Weights of a small transformer language model: capped logits.
Each number is 200 + 40 x the weight over the matrix's rms, rounded and kept within 0 to 999. Layers, rows and columns count from 0.

# layer 7 MLP down, 64x512, rms 0.175, rows 51-63, columns 128-191
191,230,270,250,152,187,183,168,223,225,118,141,282,274,208,236,158,164,196,288,142,199,223,167,160,269,220,241,211,138,212,177,203,226,210,266,229,244,142,234,201,201,206,248,198,216,302,243,217,191,181,122,254,181,188,234,181,185,183,237,247,152,170,201
189,188,247,246,163,176,215,205,196,194,219,167,139,177,251,211,256,150,166,194,159,178,212,240,210,155,170,163,235,151,178,255,185,159,162,207,174,179,196,198,171,194,198,223,178,235,215,192,181,215,213,211,253,147,179,180,177,170,169,284,220,269,274,245
212,222,234,200,230,151,246,250,169,222,230,142,184,122,187,201,224,158,218,191,153,226,166,199,234,185,196,182,172,260,224,192,185,171,196,223,207,226,208,254,186,207,246,236,183,219,198,272,155,202,183,210,191,212,173,165,180,192,204,240,258,190,166,142
196,156,220,156,143,221,150,157,285,156,243,184,244,239,230,287,228,253,159,200,144,238,166,227,185,251,275,225,249,154,270,151,261,166,142,196,153,150,152,159,217,198,168,167,230,202,237,222,226,204,212,220,197,231,204,215,231,197,216,189,249,188,232,227
212,187,189,217,249,212,153,176,267,241,181,256,261,161,200,146,243,244,134,213,162,280,102,209,125,172,199,192,260,131,196,261,192,224,183,201,154,152,240,167,188,153,185,173,181,220,220,209,186,98,242,178,217,121,171,205,252,198,219,212,162,286,190,181
237,201,177,198,235,218,281,235,201,258,246,160,238,245,147,157,215,273,183,254,154,167,265,217,203,207,292,190,185,209,200,153,214,166,215,207,146,108,232,144,204,214,184,265,162,223,236,217,208,233,225,228,203,122,257,189,202,172,210,234,180,207,159,227
243,152,124,101,201,138,252,172,202,160,213,170,160,171,216,252,209,223,175,240,173,207,187,146,132,259,151,190,233,214,158,184,179,190,234,217,163,257,231,255,188,132,204,253,168,212,124,200,179,224,216,200,221,188,177,203,216,278,148,182,111,258,218,197
205,262,187,204,202,208,222,218,282,280,165,160,197,212,170,190,149,194,213,229,232,208,163,282,201,205,235,199,159,201,145,201,196,251,153,225,206,218,230,248,136,229,207,244,215,177,217,192,219,187,259,293,173,150,137,209,236,208,108,151,229,160,246,205
297,170,216,197,157,211,235,179,249,208,265,162,186,280,174,227,171,220,214,157,183,175,306,193,135,294,283,205,154,149,200,178,238,168,245,249,159,131,226,243,249,187,191,244,189,200,191,215,207,157,193,244,230,174,253,157,247,132,147,162,144,265,121,161
158,222,223,190,308,172,268,203,184,222,246,237,169,196,214,172,197,227,221,195,228,198,233,145,178,256,228,200,203,157,197,214,183,253,178,216,183,191,165,266,120,262,199,169,232,200,168,227,185,197,192,252,226,245,133,138,223,245,283,272,260,160,183,189
161,249,126,219,186,109,197,135,140,190,248,237,199,195,204,212,167,192,185,120,245,162,289,224,230,329,236,179,267,320,149,193,112,128,176,202,192,174,218,195,192,183,205,256,236,242,231,224,224,214,240,205,215,242,241,173,193,242,148,228,269,252,237,230
226,152,191,180,187,204,200,194,251,131,137,181,188,212,183,206,212,245,189,217,168,168,299,214,181,114,181,202,184,219,181,176,202,200,183,182,239,180,127,177,88,186,217,175,267,175,119,184,284,161,159,229,239,195,205,209,112,105,218,139,159,168,196,180
230,207,205,141,198,219,231,259,231,180,205,197,290,96,148,169,202,220,317,152,168,201,230,145,151,151,227,173,195,214,178,196,173,181,225,315,130,232,200,148,197,199,164,227,257,108,154,223,235,167,181,204,171,284,213,274,186,109,172,206,194,252,221,213